python train.py --intermediate_size=768 --bias="none" --tie_word_embeddings=true --parallel_block=true --init_std_qkv=0.0298 --warmup_steps=200 --doc_mask=false --max_steps=13270
Each number is 50 + 15 x the weight over its row's rms, rounded and kept within 0 to 99. Layers, rows and columns count from 0. The size before them is the row's rms in percent of the matrix's.

# o: layer 2 attention output (transposed), 320x224, rms 0.118, rows 0-10,64-74,128-137,192-201,256-265, columns 0-111
# v: layer 2 attention value, 64x224, rms 0.126, rows 1-10, columns 0-111
o0 092:55 38 49 35 75 88 49 60 40 57 40 40 67 67 36 59 30 44 35 46 41 63 47 28 61 33 48 43 55 61 48 68 42 51 69 74 32 51 51 59 42 36 68 58 63 40 44 78 23 70 47 43 40 59 48 64 59 48 66 27 69 63 56 46 76 50 36 57 43 32 56 52 49 83 44 58 64 23 45 48 51 55 32 46 86 46 66 65 45 59 54 45 52 33 63 41 46 35 33 55 46 53 35 48 51 60 61 66 53 58 51 58
o64 095:58 60 50 61 62 30 29 56 33 43 46 19 43 75 59 41 59 53 57 62 28 57 64 50 33 40 49 56 36 58 59 59 44 50 60 35 80 57 20 32 58 58 58 64 58 49 63 30 17 46 67 63 37 67 48 60 46 58 24 54 53 54 46 30 34 57 47 43 35 59 71 33 39 52 44 48 55 63 32 24 28 51 80 48 78 11 40 52 55 39 72 53 44 52 31 39 71 49 45 34 47 62 77 34 21 35 40 63 49 34 37 71
o128 098:57 41 40 44 77 67 65 19 33 45 48 44 59 81 57 60 50 41 23 37 28 75 93 71 71 68 52 15 42 72 68 61 67 52 46 49 27 54 52 75 56 66 53 76 49 48 37 51 17 44 61 34 35 45 55 51 52 38 60 63 68 70 55 62 24 46 44 28 62 57 73 64 43 36 76 52 66 66 65 34 42 43 44 59 56 54 59 35 36 49 38 46 72 61 40 59 58 42 58 33 68 41 48 49 61 57 34 58 23 66 33 61
o192 118:76 65 53 41 77 70 66 50 31 33 55 25 42 63 46 33 65 38 39 46 19 61 64 40 63 50 31 10 48 59 59 56 63 30 54 84 48 45 50 68 71 41 52 55 67 50 68 41 25 58 53 31 44 43 43 69 60 54 66 62 37 58 65 58 60 32 54 24 32 46 61 42 23 63 64 69 51 29 59 51 65 47 39 48 65 31 34 40 42 52 66 46 71 37 30 44 44 44 60 23 44 59 56 54 38 40 46 72 35 66 26 78
o256 085:67 60 59 48 51 41 54 55 39 62 38 29 56 83 66 48 67 67 28 59 42 57 60 69 37 61 54 39 51 38 45 58 44 54 82 65 40 47 65 50 50 50 84 61 46 36 52 57 62 53 44 23 43 42 50 59 77 52 53 54 44 64 63 43 36 56 38 62 30 77 68 51 41 30 77 55 51 50 29 38 22 25 34 51 27 26 42 34 60 15 40 44 27 43 47 44 47 56 44 51 57 40 55 64 55 77 54 54 68 68 51 67
v1 102:28 78 74 50 51 66 41 57 22 61 58 59 76 41 40 69 61 56 52 21 60 52 72 51 53 54 48 29 49 50 30 36 41 45 42 57 12 71 36 47 56 64 50 39 33 19 46 64 63 71 59 41 40 51 44 81 43 53 56 58 42 53 63 46 41 72 66 48 56 77 37 57 57 36 51 47 67 50 48 62 57 62 48 54 64 51 69 53 46 61 43 48 25 54 92 51 58 56 48 48 64 48 37 59 58 58 34 44 43 46 40 12
o1 097:67 65 35 23 63 52 62 59 62 65 64 49 48 29 49 60 39 80 37 40 45 48 43 29 23 41 70 72 31 68 34 49 46 46 30 17 51 41 37 47 56 71 52 41 52 64 44 51 38 55 58 54 61 74 67 29 43 24 60 48 30 65 40 42 62 51 59 47 10 40 25 32 43 33 57 29 59 56 63 73 31 67 52 59 47 57 53 39 48 44 37 63 46 65 67 49 53 52 69 40 34 48 51 63 81 74 34 45 64 63 44 50
o65 081:42 55 73 37 80 27 37 32 57 66 40 48 52 54 47 35 43 32 50 39 59 54 43 44 71 82 33 16 48 29 33 36 57 65 50 57 65 24 34 64 49 62 58 56 73 46 37 35 38 59 51 34 49 36 36 48 67 67 65 29 58 76 45 33 67 50 54 60 60 62 61 74 58 51 55 99 40 50 49 66 60 51 57 46 36 77 37 65 38 30 48 52 56 61 45 42 35 65 65 51 90 61 52 55 44 83 57 47 34 28 30 66
o129 097:52 31 21 58 62 76 66 34 67 69 60 66 55 45 55 35 47 37 43 48 64 51 37 32 41 48 33 89 35 51 50 29 54 78 56 21 54 42 45 51 49 67 55 60 58 13 26 71 36 69 54 38 53 76 48 95 26 54 53 52 59 29 41 23 79 63 57 50 64 36 71 60 42 79 44 70 72 49 31 58 16 52 53 38 43 18 53 46 47 55 45 56 61 83 43 41 51 45 53 41 40 49 61 42 52 56 30 50 39 46 51 49
o193 103:51 68 49 41 65 33 74 52 37 61 49 54 31 41 62 72 39 57 68 48 36 62 56 51 84 48 33 82 46 53 47 21 50 55 49 23 63 51 46 31 54 88 58 69 55 26 59 41 47 52 57 44 46 70 54 67 43 64 51 49 60 54 65 60 60 58 49 40 77 42 57 50 47 32 55 49 41 81 60 56 34 50 51 44 38 29 57 57 68 55 22 68 36 41 66 56 43 59 54 70 43 25 68 50 70 59 45 54 38 80 47 48
o257 097:68 56 55 48 56 54 75 29 57 39 36 54 72 18 39 37 43 34 51 47 51 33 56 49 47 44 45 72 40 58 53 46 46 54 71 21 59 37 73 53 53 69 48 44 41 19 61 25 32 56 34 61 38 63 54 32 79 32 46 80 58 20 68 40 54 61 46 65 48 58 62 86 82 45 29 43 34 46 44 39 61 43 33 73 78 26 67 46 54 64 50 58 56 53 45 49 68 52 75 39 61 57 50 49 60 39 58 46 61 24 76 56
v2 100:35 48 29 57 40 29 36 63 79 65 34 49 77 55 51 34 58 53 52 43 43 46 37 19 41 38 41 40 53 57 41 63 55 47 37 58 40 81 42 51 30 22 49 34 32 65 42 45 46 50 50 42 43 52 50 44 33 42 34 52 57 42 32 50 65 49 61 42 51 56 61 58 53 69 71 25 58 49 62 48 42 62 66 44 31 35 68 48 77 73 09 44 68 64 46 43 59 25 74 47 55 64 60 71 41 51 70 67 53 20 53 03
o2 097:33 62 42 40 63 74 31 34 40 47 23 47 45 87 52 65 29 32 53 34 71 38 22 80 52 53 52 34 46 62 65 52 35 55 84 67 59 55 65 57 55 44 49 51 41 33 32 66 66 57 54 47 65 50 61 33 30 99 55 31 51 74 64 40 39 58 54 53 35 51 37 60 45 42 47 48 44 24 82 62 25 77 22 50 64 43 33 58 58 50 18 51 53 38 66 78 52 47 29 45 68 68 79 61 60 51 34 61 29 53 48 54
o66 092:63 55 49 77 52 68 49 38 68 43 85 72 55 32 44 47 51 55 64 61 21 54 32 65 69 50 56 35 56 41 34 47 59 52 75 39 37 40 43 39 60 51 47 79 42 60 74 76 68 63 37 48 37 51 57 58 53 87 64 57 27 17 49 80 56 61 40 77 46 45 49 25 62 42 35 47 56 62 40 47 54 32 22 64 35 57 64 48 30 69 52 32 64 58 52 88 32 51 44 17 31 60 60 31 43 30 64 44 65 42 39 54
o130 102:72 48 47 37 41 66 38 68 25 54 47 99 37 50 31 46 48 41 50 68 36 54 58 34 58 31 44 90 45 46 32 31 34 53 48 93 53 53 60 37 60 73 50 31 45 68 50 68 27 55 42 59 26 70 44 48 54 52 70 65 31 52 54 55 58 36 42 46 59 35 42 40 33 66 25 52 34 65 66 41 44 52 42 52 74 22 59 50 64 69 59 40 47 54 56 38 54 30 58 42 33 58 62 55 57 48 32 55 28 23 54 42
o194 094:63 48 54 55 53 84 55 56 40 49 49 53 55 62 44 60 60 42 41 49 55 43 41 52 28 53 55 59 35 34 71 67 83 60 65 37 63 45 73 42 40 51 61 46 57 94 36 93 37 69 59 60 55 24 57 39 38 38 76 47 37 49 78 55 84 52 64 37 43 62 36 50 50 75 38 69 41 41 56 65 02 58 22 33 68 46 62 67 46 66 51 71 43 40 41 71 55 27 66 52 37 34 78 46 60 26 34 83 49 68 52 22
o258 099:61 16 57 50 90 55 43 49 40 28 65 37 39 35 16 60 48 41 75 61 63 37 54 33 45 63 27 35 60 56 59 68 65 45 52 68 72 46 70 67 56 44 49 33 67 46 36 71 45 50 75 56 56 49 35 53 65 99 36 34 47 59 43 33 51 56 74 71 69 41 40 64 40 65 47 10 46 54 77 58 22 49 57 32 61 46 34 59 49 54 39 59 43 58 41 62 73 60 43 45 48 50 36 22 47 25 66 49 72 57 37 29
v3 100:76 61 60 67 67 52 49 30 47 51 57 64 75 49 53 39 36 48 67 73 55 67 43 39 51 28 39 40 46 59 34 63 78 53 48 44 46 87 43 52 60 57 38 37 59 46 66 79 65 50 50 31 55 31 76 61 74 47 71 56 61 56 52 50 34 95 61 53 43 64 55 56 44 55 29 48 51 39 40 53 75 54 52 46 47 27 60 36 71 41 36 41 38 46 25 50 73 53 65 40 54 58 71 22 18 58 32 43 55 26 57 56
o3 103:71 65 42 31 23 40 63 69 59 63 20 50 69 37 54 47 48 27 54 19 52 47 24 38 39 47 59 41 33 74 46 57 69 66 39 72 64 75 42 61 55 43 66 62 51 63 42 55 47 61 65 47 66 48 59 63 43 27 58 56 33 73 39 47 55 66 56 62 49 46 51 58 56 71 38 55 81 47 39 54 61 60 54 37 52 35 61 45 37 73 21 45 40 42 28 31 50 51 37 56 69 42 48 49 51 49 30 65 39 47 34 31
o67 097:31 54 30 66 45 45 11 63 28 51 44 46 48 48 58 34 58 34 46 48 53 74 53 32 64 64 75 47 52 56 61 38 47 60 50 77 40 54 42 34 46 53 63 43 59 63 57 35 38 52 32 58 36 49 25 34 67 41 46 45 66 39 69 35 71 47 61 77 64 60 46 18 67 49 54 59 43 64 39 65 53 29 60 55 50 42 23 41 60 56 61 37 26 48 46 28 45 13 22 62 24 43 52 41 30 56 62 54 75 70 56 62
o131 096:22 51 00 45 63 39 66 68 23 61 24 50 68 44 56 65 50 40 62 18 69 61 41 42 43 35 66 64 56 49 29 51 25 49 35 57 48 31 78 49 42 56 86 52 45 51 39 36 13 27 67 53 45 72 59 44 31 39 50 50 66 61 57 74 70 33 60 75 37 15 77 48 66 77 56 61 39 62 40 56 27 49 61 45 61 69 39 54 69 66 61 86 48 51 55 47 47 39 51 66 47 25 37 39 67 82 53 65 44 73 48 46
o195 112:29 48 41 80 63 64 75 86 27 52 54 27 56 41 51 62 55 40 46 59 41 49 70 57 59 38 50 62 54 57 60 24 60 53 30 59 51 60 49 51 22 67 31 51 37 57 53 56 14 61 41 57 59 49 40 55 62 62 56 49 90 69 50 43 51 66 43 63 54 54 30 58 51 42 68 41 21 62 60 62 33 40 35 57 60 55 64 34 56 39 51 52 23 26 45 29 54 45 59 70 35 33 57 54 46 68 20 73 26 43 65 36
o259 116:46 53 58 25 21 36 39 68 47 41 99 68 44 41 42 64 31 68 07 48 50 54 35 64 38 59 49 56 11 74 51 28 50 64 43 86 44 42 60 32 37 76 32 45 38 52 34 82 66 59 70 68 46 30 64 34 46 05 57 50 30 53 49 60 27 21 53 39 40 74 32 37 49 52 58 67 46 65 67 31 40 46 50 33 68 39 44 37 65 67 72 64 67 45 64 66 43 67 46 45 50 63 73 61 61 35 59 49 50 54 55 61
v4 107:37 16 41 44 49 50 34 48 28 59 68 42 53 47 53 69 73 50 54 37 56 37 56 31 57 52 55 53 45 55 37 72 99 39 47 45 41 24 63 45 13 50 74 50 56 78 65 67 51 42 68 52 46 37 60 69 48 54 40 42 55 37 89 46 67 30 34 46 65 67 61 46 50 26 73 55 51 45 44 62 47 14 54 58 66 89 61 43 50 53 53 61 34 58 49 67 44 50 25 31 79 31 44 46 62 58 34 52 59 45 48 51
o4 089:48 48 48 49 53 55 27 51 24 69 64 47 28 63 36 33 64 65 47 33 74 56 35 17 27 37 49 51 43 95 76 59 39 59 50 40 45 38 79 51 28 57 42 59 60 35 56 51 35 23 42 73 53 70 33 65 56 63 62 59 17 35 63 57 40 20 45 44 40 48 45 39 61 50 31 49 67 40 56 38 78 58 46 40 38 08 39 47 46 40 51 45 50 74 33 44 67 56 55 50 62 51 58 48 51 68 59 36 31 50 68 43
o68 086:61 44 32 53 51 80 45 42 60 63 53 18 47 98 47 37 56 50 71 74 33 51 74 56 16 47 54 40 47 40 59 80 57 51 39 14 68 82 44 57 59 40 60 57 40 57 41 48 31 34 73 31 58 59 42 49 40 52 38 58 80 59 35 46 53 47 27 37 38 28 69 38 13 38 69 37 44 47 41 33 49 55 50 65 77 60 52 27 57 54 57 54 57 28 45 41 50 35 47 56 47 55 40 53 31 55 26 51 47 62 36 67
o132 085:33 68 46 49 76 49 38 38 57 52 51 61 61 28 52 51 30 69 78 19 69 74 60 64 32 46 57 71 60 31 41 38 58 73 71 24 45 53 76 67 29 64 45 60 51 33 30 50 60 61 43 48 44 47 60 50 51 45 75 58 32 33 46 63 63 57 40 69 53 32 52 40 34 38 44 33 54 52 68 68 29 43 46 43 53 71 46 46 59 54 47 54 58 69 50 65 49 48 76 52 47 59 22 53 53 34 62 51 82 71 55 63
o196 122:15 63 36 47 70 64 27 43 62 58 61 77 57 51 56 44 26 54 69 49 43 70 37 38 35 67 63 68 56 64 46 58 62 69 53 46 59 54 60 80 34 38 33 36 63 30 50 56 38 55 34 50 43 67 45 53 68 63 66 56 68 45 28 67 71 30 32 56 56 54 52 26 36 41 69 56 30 48 72 77 52 54 50 38 57 79 39 51 66 52 42 51 49 92 67 37 31 48 43 43 56 56 23 37 39 53 40 52 75 51 65 45
o260 092:58 23 43 29 70 63 61 37 29 39 40 23 34 45 24 64 43 60 50 82 56 39 38 55 54 46 40 74 34 80 66 76 50 18 63 23 46 52 47 48 46 46 26 45 38 47 37 71 56 54 53 44 40 32 87 73 36 16 75 65 50 40 28 43 58 41 42 37 49 50 51 28 34 85 40 19 30 67 64 63 32 51 38 30 76 58 46 60 56 46 27 33 38 40 25 37 52 63 40 38 38 88 50 51 45 52 64 40 68 65 72 66
v5 106:46 45 54 31 56 60 55 04 58 79 51 40 36 53 45 47 47 77 50 64 56 66 67 63 42 04 50 32 32 30 38 46 43 58 55 69 52 38 34 53 25 50 48 52 49 52 54 53 39 44 48 59 65 34 42 48 60 61 21 22 55 25 57 51 56 39 60 63 40 61 33 69 39 55 59 39 51 32 47 39 40 35 50 40 16 51 48 69 52 70 66 57 47 29 84 45 54 54 47 81 40 55 47 99 62 49 76 52 51 44 46 55
o5 088:46 42 65 63 52 51 48 60 41 72 63 58 80 68 76 49 52 36 54 54 75 51 43 52 46 61 58 46 47 55 34 34 86 51 20 59 42 63 58 50 48 57 61 61 47 43 30 41 79 69 33 46 45 69 49 28 22 62 65 34 66 31 30 69 51 56 60 50 59 36 48 65 55 53 46 74 32 87 43 38 61 49 47 86 35 36 20 35 42 26 58 56 56 49 38 66 51 64 58 55 39 68 51 65 38 33 51 35 11 41 43 55
o69 083:41 39 28 59 70 50 74 96 22 49 43 52 56 57 62 48 38 75 65 44 42 48 65 63 71 50 56 45 42 59 59 40 45 69 34 47 18 52 48 41 48 34 51 71 47 45 44 56 31 63 55 33 35 52 49 65 54 56 57 47 65 53 45 41 43 59 71 46 67 35 68 44 25 48 53 75 38 74 81 70 47 50 19 43 61 75 71 49 66 73 59 63 37 36 35 24 54 29 48 81 39 42 35 42 45 37 43 65 36 89 53 47
o133 100:48 26 42 38 50 38 59 28 21 69 35 46 45 48 34 55 49 15 64 62 51 26 70 59 58 67 57 67 39 49 41 28 65 57 58 01 29 58 61 05 80 54 66 31 66 46 37 45 53 48 27 44 29 46 54 66 33 88 69 51 67 72 50 69 30 53 74 54 52 59 48 47 53 42 32 58 28 53 59 48 65 31 38 73 53 30 39 56 39 30 42 37 40 44 60 28 28 57 58 42 37 51 28 61 54 53 45 45 47 62 65 57
o197 111:46 53 61 44 37 40 38 30 38 48 38 87 46 78 37 60 50 36 47 44 72 76 41 62 61 61 67 64 25 66 33 46 58 62 71 11 33 72 52 20 65 59 43 54 54 38 36 58 67 37 46 49 53 63 63 47 52 82 43 43 51 36 48 65 33 51 55 40 42 75 75 47 68 41 38 61 45 52 59 48 47 51 42 74 77 34 47 78 32 45 53 51 64 59 26 47 24 46 68 48 21 70 39 49 32 61 53 60 42 38 57 60
o261 091:61 27 20 47 34 47 79 31 62 58 53 68 51 53 44 43 50 51 42 33 84 36 57 39 55 72 52 56 60 48 40 61 64 37 32 73 15 39 55 25 41 35 58 64 78 27 66 77 73 39 45 43 62 46 59 84 33 69 52 67 56 40 64 42 39 46 45 72 60 78 64 41 35 57 47 40 35 47 46 70 56 51 45 46 82 21 44 42 52 43 46 40 53 55 53 25 43 63 56 55 64 70 62 59 32 58 42 31 33 48 40 46
v6 115:30 77 66 46 43 47 38 37 48 62 64 45 34 42 50 68 28 50 34 54 41 51 43 21 47 53 40 46 68 41 58 25 60 48 49 45 43 24 67 45 67 34 44 31 26 59 61 39 49 71 92 75 80 28 48 54 41 58 37 35 54 51 39 39 49 58 44 39 41 41 52 56 32 37 47 67 35 37 53 57 49 51 37 63 81 32 48 65 54 76 79 40 43 30 38 62 52 28 62 88 61 47 63 34 70 60 86 39 74 63 59 58
o6 078:52 45 51 64 57 47 66 43 40 65 76 47 62 39 50 55 44 35 27 52 70 52 29 56 40 44 22 35 59 38 62 31 67 63 49 39 64 78 47 53 49 92 35 31 39 39 51 62 66 47 45 80 50 50 31 60 45 48 71 39 73 35 53 32 68 36 46 47 17 52 53 60 60 45 52 46 28 41 87 50 49 61 57 49 46 35 40 48 23 48 47 36 59 57 22 39 66 47 44 50 24 60 67 47 43 46 23 28 28 70 14 62
o70 105:34 49 61 47 56 50 38 73 43 60 54 23 62 54 72 66 53 41 69 56 40 40 45 51 83 51 66 89 28 45 61 38 26 81 41 50 66 71 53 31 73 39 50 34 71 76 43 27 35 35 63 47 70 49 50 58 51 51 13 57 55 58 37 28 35 49 47 67 43 51 49 48 77 69 58 52 57 55 00 27 14 55 80 31 46 36 75 57 58 39 35 61 41 34 69 46 80 52 26 62 47 51 56 51 49 55 54 72 58 27 35 52
o134 093:58 24 62 43 94 26 38 50 68 44 49 75 48 43 60 80 52 33 51 28 30 69 50 57 41 56 39 45 42 23 49 61 58 52 50 32 56 50 20 58 40 64 91 65 67 45 50 57 65 48 65 42 27 62 42 43 62 41 38 39 57 58 51 32 61 55 46 37 35 49 68 59 44 64 63 52 48 67 40 46 48 63 62 13 43 28 44 18 30 52 53 43 43 43 38 46 38 63 22 38 56 50 49 48 54 57 40 76 33 40 21 71
o198 117:30 28 60 52 74 34 37 22 57 46 54 59 66 58 42 66 50 54 40 29 33 60 46 53 56 75 35 36 31 42 47 35 56 39 55 41 44 65 59 81 43 44 48 33 63 38 64 56 43 56 67 49 40 72 53 63 74 25 42 44 79 58 36 55 53 65 43 13 22 51 35 55 50 53 39 73 36 49 41 43 49 56 37 62 41 20 36 40 44 51 46 45 61 42 59 33 60 49 13 30 60 61 71 51 48 58 50 59 49 39 29 65
o262 088:44 57 55 56 68 66 67 55 47 32 65 51 16 29 62 41 55 34 75 74 46 48 36 53 57 64 50 76 25 52 68 46 35 68 33 16 59 46 46 13 57 58 43 46 52 72 60 54 38 60 63 67 45 59 35 67 67 18 42 47 63 39 35 08 36 71 42 26 61 29 59 89 29 57 68 66 45 76 49 44 73 56 56 57 50 37 59 70 55 58 38 48 58 37 63 48 62 60 37 67 31 36 39 33 29 60 44 58 52 54 26 65
v7 090:71 60 76 61 65 48 66 55 64 66 45 12 50 54 42 43 76 63 58 39 52 48 48 52 57 23 51 55 61 36 55 30 50 46 37 60 68 31 64 53 59 71 46 25 28 58 35 62 54 66 67 47 44 27 79 48 69 63 34 18 55 46 48 60 77 63 64 48 48 71 74 46 49 48 56 40 49 41 55 47 58 52 63 40 44 47 70 39 36 42 54 58 63 72 74 38 62 23 17 45 71 46 41 55 53 41 38 28 45 53 57 41
o7 102:20 53 59 44 82 54 54 49 62 58 40 37 51 31 29 69 42 64 42 62 58 54 30 52 62 56 43 39 21 57 16 35 49 38 28 32 57 48 68 14 50 21 50 27 57 65 42 17 17 64 52 72 53 69 43 24 21 44 47 49 42 48 70 36 53 37 44 46 72 60 43 43 57 52 48 44 18 55 56 38 61 58 49 79 57 31 43 58 48 49 75 36 25 38 60 51 40 63 51 41 41 76 63 38 40 35 25 55 70 84 54 36
o71 086:57 67 53 71 36 54 48 49 43 43 56 49 38 59 36 55 33 41 48 74 52 47 23 62 39 57 52 74 80 32 42 46 44 48 54 15 31 35 60 33 33 41 66 82 48 51 75 70 55 61 74 42 37 53 50 70 77 45 44 52 33 13 60 55 70 55 80 97 70 45 54 47 53 56 40 45 51 62 43 44 12 58 46 26 49 71 21 34 67 69 86 41 46 43 57 35 45 38 23 43 46 57 74 47 37 53 40 60 35 49 47 22
o135 097:52 77 63 37 38 37 09 63 61 28 65 85 64 48 35 52 57 68 82 36 30 72 34 29 14 48 39 50 26 52 55 44 56 47 52 21 35 51 50 36 69 37 32 51 50 55 46 60 60 39 28 67 54 48 56 51 57 48 45 47 36 62 76 76 15 57 31 61 75 47 40 37 85 52 65 58 48 53 27 26 53 44 67 51 28 63 75 72 65 37 53 33 51 40 55 50 57 57 44 71 57 53 41 37 58 57 71 37 69 42 49 54
o199 108:43 39 43 62 53 36 42 68 22 34 40 31 75 36 26 65 48 59 61 34 28 46 48 59 35 34 25 36 56 53 51 20 46 70 45 39 48 76 74 36 53 20 45 50 73 58 35 43 35 47 48 65 50 48 76 54 69 39 38 47 57 50 66 83 65 43 75 37 49 61 42 58 79 52 55 77 46 51 17 30 48 40 55 70 47 54 52 52 27 32 42 27 61 62 65 40 53 35 51 56 76 30 28 46 54 62 50 54 71 57 41 38
o263 101:43 49 36 32 60 42 29 83 24 66 65 63 45 49 43 42 58 46 47 39 55 81 40 35 24 45 36 41 52 59 68 58 45 42 44 60 66 57 62 49 33 66 50 42 57 66 47 37 40 51 55 44 41 51 41 15 58 78 77 41 73 52 38 49 64 62 52 58 33 35 41 46 29 62 46 68 57 55 64 62 93 49 57 69 36 36 38 51 46 56 36 31 50 49 53 55 68 56 24 58 62 68 33 29 38 81 49 37 67 34 44 82
v8 097:65 50 51 53 52 53 54 22 55 54 79 43 50 72 39 56 40 55 53 33 42 40 61 49 55 58 58 38 60 51 37 41 42 54 32 44 33 42 60 56 48 57 56 39 43 60 39 43 45 61 55 79 35 33 53 78 51 54 48 54 55 63 42 25 46 86 76 37 42 22 36 53 48 38 54 33 59 58 66 71 63 44 39 41 52 60 70 65 39 74 71 50 55 67 40 36 28 17 60 11 19 43 42 35 53 48 78 67 59 37 59 34
o8 098:48 62 54 48 23 59 47 63 46 83 58 82 61 62 64 39 43 65 72 50 39 78 40 25 88 49 66 76 34 39 58 84 48 70 60 54 56 58 52 32 74 52 31 45 58 38 34 51 69 54 62 58 37 36 72 44 63 84 63 35 70 31 44 64 60 68 39 51 55 60 46 20 44 42 51 55 61 74 60 38 34 49 69 51 88 45 36 45 39 58 48 22 51 48 50 40 37 30 17 56 49 58 46 49 53 48 43 55 41 35 45 86
o72 087:58 36 50 64 69 41 46 59 42 50 73 43 55 39 50 36 55 47 74 38 52 57 45 59 44 59 38 71 21 45 32 39 73 68 40 51 59 66 60 55 44 39 32 74 59 33 51 49 44 48 72 27 55 42 37 73 28 23 83 61 67 08 36 43 20 57 44 71 60 42 71 51 52 63 53 54 55 65 37 66 60 69 28 18 46 69 60 66 87 12 39 54 59 59 53 43 62 41 67 57 61 62 33 62 77 58 65 50 36 55 38 55
o136 097:33 39 40 43 43 36 65 44 61 57 31 63 63 55 29 62 42 49 61 49 24 37 33 48 49 31 29 66 29 91 45 37 67 31 35 74 26 56 81 46 49 40 36 58 58 66 47 34 52 52 58 38 62 62 45 47 21 64 60 51 62 70 53 60 16 24 58 54 68 35 47 48 34 39 58 69 57 48 44 51 40 41 21 41 44 20 70 47 27 56 41 35 31 30 66 54 50 38 56 37 65 50 32 36 35 27 32 63 58 36 45 62
o200 115:65 22 30 44 59 30 67 41 51 63 56 56 50 59 46 75 55 33 69 29 31 63 61 45 23 62 41 50 37 65 43 30 55 67 31 67 33 80 47 23 29 30 49 53 77 49 13 55 57 48 46 38 69 59 59 90 35 34 52 60 53 42 59 67 37 64 73 65 48 32 45 48 63 62 52 57 30 54 45 49 48 64 22 50 47 62 65 48 47 63 28 61 48 46 52 32 56 65 69 71 52 35 13 37 50 64 51 63 34 69 50 61
o264 108:53 64 71 23 59 56 38 45 53 55 46 45 42 43 58 53 47 46 64 55 38 54 71 56 39 64 37 43 73 39 49 58 42 61 45 38 54 67 55 52 77 65 66 70 61 49 17 41 47 36 49 72 60 30 36 52 81 36 62 33 43 50 48 64 42 17 17 50 36 26 69 55 70 42 45 53 34 65 33 38 44 51 73 54 41 36 59 33 45 54 48 36 44 58 62 82 50 53 46 78 26 35 28 50 51 55 57 60 54 45 86 38
v9 094:56 31 48 54 69 54 24 41 00 40 65 42 49 47 51 44 67 53 35 70 30 36 66 11 56 56 38 77 46 55 61 47 51 66 31 53 30 73 56 53 40 59 29 73 61 41 51 65 74 29 71 70 45 62 75 34 45 52 53 61 72 73 85 62 39 31 52 40 58 64 52 30 52 83 61 42 48 52 42 45 46 55 35 20 61 60 51 50 24 45 62 27 35 74 36 41 60 45 50 45 74 42 54 46 38 45 73 47 54 58 47 76
o9 097:52 48 33 36 46 52 48 24 49 54 40 41 40 24 62 51 52 55 58 74 50 25 57 39 56 15 63 79 66 29 51 48 61 72 44 66 27 43 38 36 38 33 73 48 64 42 16 73 72 45 36 52 45 58 61 63 54 63 51 45 83 42 30 55 47 63 57 68 47 31 75 49 54 84 56 53 55 46 39 51 61 43 67 43 40 49 41 51 52 75 30 37 66 28 59 38 29 37 64 29 52 69 46 64 52 60 49 55 41 40 56 40
o73 094:69 35 74 32 53 68 32 37 35 49 48 48 34 67 72 46 52 61 50 33 23 64 56 78 57 50 53 50 55 69 44 70 79 35 39 30 79 79 70 64 68 40 41 48 39 65 54 37 66 62 76 40 31 33 50 43 39 71 43 47 49 46 20 14 55 44 26 36 19 51 18 38 39 48 41 62 50 34 32 34 29 68 39 65 61 51 56 52 54 53 45 49 45 22 40 37 56 47 30 26 58 56 65 62 43 41 66 30 36 52 32 49
o137 097:35 39 42 54 54 48 64 64 67 46 55 31 54 41 52 60 43 61 58 59 44 57 72 44 17 49 73 83 36 43 48 52 44 48 45 75 59 57 58 51 34 35 51 20 69 57 32 22 34 61 67 47 65 46 36 65 46 40 45 12 88 31 38 37 66 33 64 46 55 38 33 54 54 50 37 60 32 41 37 52 73 79 58 63 58 70 41 74 62 55 72 56 50 47 48 32 62 86 60 45 58 36 63 29 38 62 34 62 60 37 32 31
o201 105:46 49 47 39 26 36 39 20 49 49 33 20 55 35 64 48 62 76 59 53 41 33 71 55 60 31 82 98 69 30 64 60 37 41 52 89 31 36 82 50 55 29 64 39 58 52 83 45 46 53 38 84 64 69 40 45 75 40 41 63 51 42 47 59 68 44 52 48 38 18 42 23 59 54 63 29 41 60 47 42 57 49 72 39 67 42 45 58 47 35 46 50 35 45 40 33 48 56 42 41 71 43 78 49 44 59 37 63 52 59 48 47
o265 102:42 47 49 50 76 66 46 37 42 70 43 31 21 40 50 43 42 67 58 50 43 34 50 26 61 57 31 62 83 41 55 28 32 37 34 45 51 63 69 63 49 62 50 50 42 83 51 72 53 54 15 51 69 57 27 47 60 50 43 58 28 44 25 76 57 33 45 49 60 32 54 36 61 50 71 52 31 61 64 54 75 26 53 69 64 52 82 60 68 65 27 33 64 47 48 53 54 23 49 44 41 54 73 29 37 34 45 21 57 44 63 51
v10 093:55 59 37 46 71 61 63 40 26 56 36 60 16 48 50 60 75 42 53 60 53 35 55 69 45 60 59 47 42 44 57 42 38 56 99 60 51 59 71 52 44 52 64 61 37 34 50 77 54 28 65 65 49 40 34 65 71 41 63 59 32 64 39 49 56 18 52 40 61 85 61 48 48 43 56 55 42 45 44 32 50 47 40 59 39 43 49 66 43 37 32 50 45 53 33 52 66 27 56 53 67 46 55 51 57 43 85 51 54 51 65 45
o10 104:65 58 49 70 61 60 36 48 67 56 73 50 66 74 31 50 43 44 73 23 36 50 46 47 53 37 57 45 68 45 41 34 52 61 19 70 54 27 72 45 58 20 51 18 46 54 46 38 55 51 74 50 21 31 11 39 58 08 52 38 72 68 30 55 55 65 65 75 50 62 49 44 41 49 27 24 59 55 31 45 48 47 52 71 50 59 68 40 31 32 87 43 50 54 55 52 35 50 62 26 47 54 44 68 57 32 47 21 46 41 37 38
o74 083:24 79 53 52 33 59 55 38 32 24 51 72 35 24 55 64 85 43 73 49 33 59 57 17 07 45 76 75 35 63 71 46 33 45 51 76 78 66 45 62 68 51 62 60 57 64 41 46 48 51 31 80 58 59 68 77 40 31 44 41 45 65 52 41 56 51 40 42 59 57 54 27 29 53 48 27 62 43 33 44 41 28 75 11 55 35 42 81 40 53 46 56 62 45 43 70 76 59 41 72 56 50 59 44 61 35 51 62 43 50 40 58